config.toml
n_kv_head = 3
d_mlp = 768
norm = "rmsnorm"
init = "uniform"
init_std_up = 0.0361
warmup_steps = 200
Each number is 128 + 24 x the weight over its row's rms, rounded and kept within 0 to 255. Layers, rows and columns count from 0. The size above them is the row's rms in percent of the matrix's.

# layer 4 MLP up, 768x192, rms 0.126, rows 51-64, columns 160-191
size [ 99 101  99 101  96  96  93  93 105 100 106 105  96 104]
[[139 185 140 170 145 108 137 143 129 132 144 122 107 110  95 164 132 146 149 156 111 140  87 134 146 123  81 127 146 134 160  96]
 [ 70 135 147 117 132 191 111 132 151 146 107  95 109 123  78 173 139 141  83 133 114 117 129 128 145 131 123 133 145 115 131 123]
 [111 116 126 129 121 104 106 114 107 113 143 111 192 136 121 140  85 137 112 127 172 137 150 150 154 130 107 113 123 110 149 106]
 [136 140 144 136 127 118 133 178 103 147 104 149 133 126 140 131 118  75  95  89 123 154 148 125 187  99 114 107 119 147  98 132]
 [142 112 140 133 124 123 145 129 112 127 157 136 173 126 110 124 132 156 124  96 130 108 103 174 140 127 103 142 112 140 143  84]
 [ 62 108  98 159  85 113 110 116 142 140 132 102 159 115 120 115 128  87 123 112 124 105 123 135 107 122 142 125 121 109 114 117]
 [150 138 151 142 133 114 132 143 122 147 106 112 135 146 124 158 143 105 141 132 144 151 130 122  99 118 116 151 161  91 112 120]
 [167 116 127 113  92  98  77 156  92 124 123 154 128 147 117 105  95 136 101 113 187 130 132 148 146 116 102 122 119 121  80 149]
 [105 112 119 147 136 112 105 161  97 124 136 115 131 162 177 194 103 141 154 118 143 103 102 142 114 177 108 132 133 115 138 131]
 [118 155 133 163 167 120 155 171 151 124  93 130 113 183  95 146 148 101  67 133 128 133 141 144 105 142 148 127 169 146 117 119]
 [104 134 169 133 145 148 151 117  77 147 131 139 137 113 128 148 115 136 127 104 100 149 130 147 143 123 145 115 103 160 140 155]
 [131 121  69 145 180 137 132 130 159 160 149 142 112 169 127 135  76 121 154 134  72 117 112 102 147 131 142 144 100 172 117 187]
 [140 135 140 118 114 157  94 145 127 112 103 159 144 106 125 120 110 152 142 103 128 127 135 116  99 101 127 141 111 119 124  94]
 [111 158 112 101 132 138 129 128 112 126 111 135 150 167 132 125 117 157 129  71  93 124 148 117 108  98  97 102  96 147 137  47]]
# layer 4 MLP down (transposed), 768x192, rms 0.115, rows 51-63, columns 160-191
size [102 102 100  98  98  98  97  96 105  95 104 106  99]
[[111 133 173  95 121 129 167 105 147 105 118  99 167 138 164 144 115 142 126 145 148 122 138 137 132 103 147 100 126 143 123 120]
 [161 145 118 136 121 103 145 149 113 134 136 138 139 126 151  98 145 121 157 108 103  84 149 128 147 153 101 174 182 105  98 100]
 [101 128 145 166 100 149 132 108 110 134  99 100 130  93  83  84 143 146 176 106 106 128 145 136 123 108 126 124 155 133  94 135]
 [150 143 147 128 135 157 151 100 116 146 168 110 126 136 148 134 146 138 144 137 181 128 150 164 136 116 116 160 155 131 133 120]
 [151 129 111 121 126 175 124  86 134 158  87 154 132 145 154 142 135 114  93 102 147 146 149 163 127 144 112  67 131 134 127 129]
 [142 124 121 146 190 136 205 122 144  82  96 129 144 136 148 151 130 146 126 118 131 119 150  90 162 150  95 115 127 135 132 134]
 [109  90 119 135 117 112 112 138 142 135  94 166 140 133 132 122 112 144 111 122 118 153  73  98 139 145 167 109 150 122 123 124]
 [171 160 108 118 130 122 136 139 135 121 141 144 119 140 133 128 173 110 168 122 134 103  68 123 107 104 148  86 125 150 156 124]
 [ 96 140 154 124 103  85 105 137 120 148 124 138 131  68 122 102 153 139  96 123 114 125 153 120 118 116 155 129  96 120 122 120]
 [103 121 133 112 142 115  91 142 120 134 194 105 103 122 166 143 153 122 144 102  89 152 102  93 148 126 143 137  96 144 169 146]
 [132 120 143 152 188 150 150 134 153 129  85 154 111 143 169 124 141  96 118 126 180 155 123 136 127 118 133 165 129 117 145 120]
 [129  98 141 145 108  88 158 148  93 127 127 125 139 119 128 112 125 139 126 130 151  76 150 133 102 125 165 158 125  84  97  86]
 [119 107  98 142  90  87 141 103 113 134 147  94 138 143 135 107  98 118 111 163 138 122 131 142 140 151 121 131 142 127 144 167]]
# layer 4 MLP gate, 768x192, rms 0.121, rows 52-64, columns 160-191
size [101 101  98  98  99  95  99 102 104 103 102  95  99]
[[104 122 155 147 138 122 138 131 128 141 137 117 120 112 137 106 105 170 104 157 134  94 117  95 111 140 120  68 143 147 104 129]
 [140 130 119  97 144 116 146 161 133 125 150 127 149 115 144 126 154 140 122 111 121 102 106 137 143 127 132 110 145 145 152 118]
 [108 139 122 137 149  95 131 157  91  66  91 107 152 168 122 120 127 105 128 142 131 159 118 101 129  98 105 108 122 113 158 139]
 [157 138  98 113 172 119 155 166 129 128 103  93  89 157 132 125 129 123 161 111  81 147  99 128 103 116  79 158 137 111 163 158]
 [155 112  89 107  97 126 111  74 125  86 133 165 147 147 100 126 131 157  93 151 100 129  95 125 112 136 108 129 146 138 108 149]
 [154 119 157 112 134 123  84 178  90 142 127 126  87 110 181 132 113 130 134  96 153 155 125 136 112 132 178 113 121 135  89  95]
 [129 132 132 144 133 146  90 108  82 142 146 136 155  82 107 113 160  88 128 128 136 126 149 139 123 148 137 164  87 106 116 118]
 [107 139 152 161 107 107 116 130 108 134 129  91 114 127 132 140 102 162 126  73 103 131 132 104 112 123 129 133 129 144 118  99]
 [155 119 126 132 110 101 155 142 145 125 142 157  90  93 124 137 113 157 121 120 147  83 100 132  81 116 126 124 136 132 105 163]
 [ 99 129 129 130 137 156  97 114 132 144 146 117  95 112 122 166 164 131 116 105  99 133 106 141 112 132 126 164 112 146 111 143]
 [150 119 154 148 141 121  71 138 105 127 137 138 160 122 178 140 123 124 111 123  94 134 108 108 164 156 117 130 166 109 118 124]
 [121 133 152 130 154 112  97 104 114 156 113 171  84 123 146 160 110 103 156  98 105 123 128 113 116 108 157 177 130 162 133 149]
 [135 158 138 196  95 107 148 130 147 179 132 109 104  93 146 121 105 124 113 106 101 141 133 164 115 174 134 106 129 148 114 153]]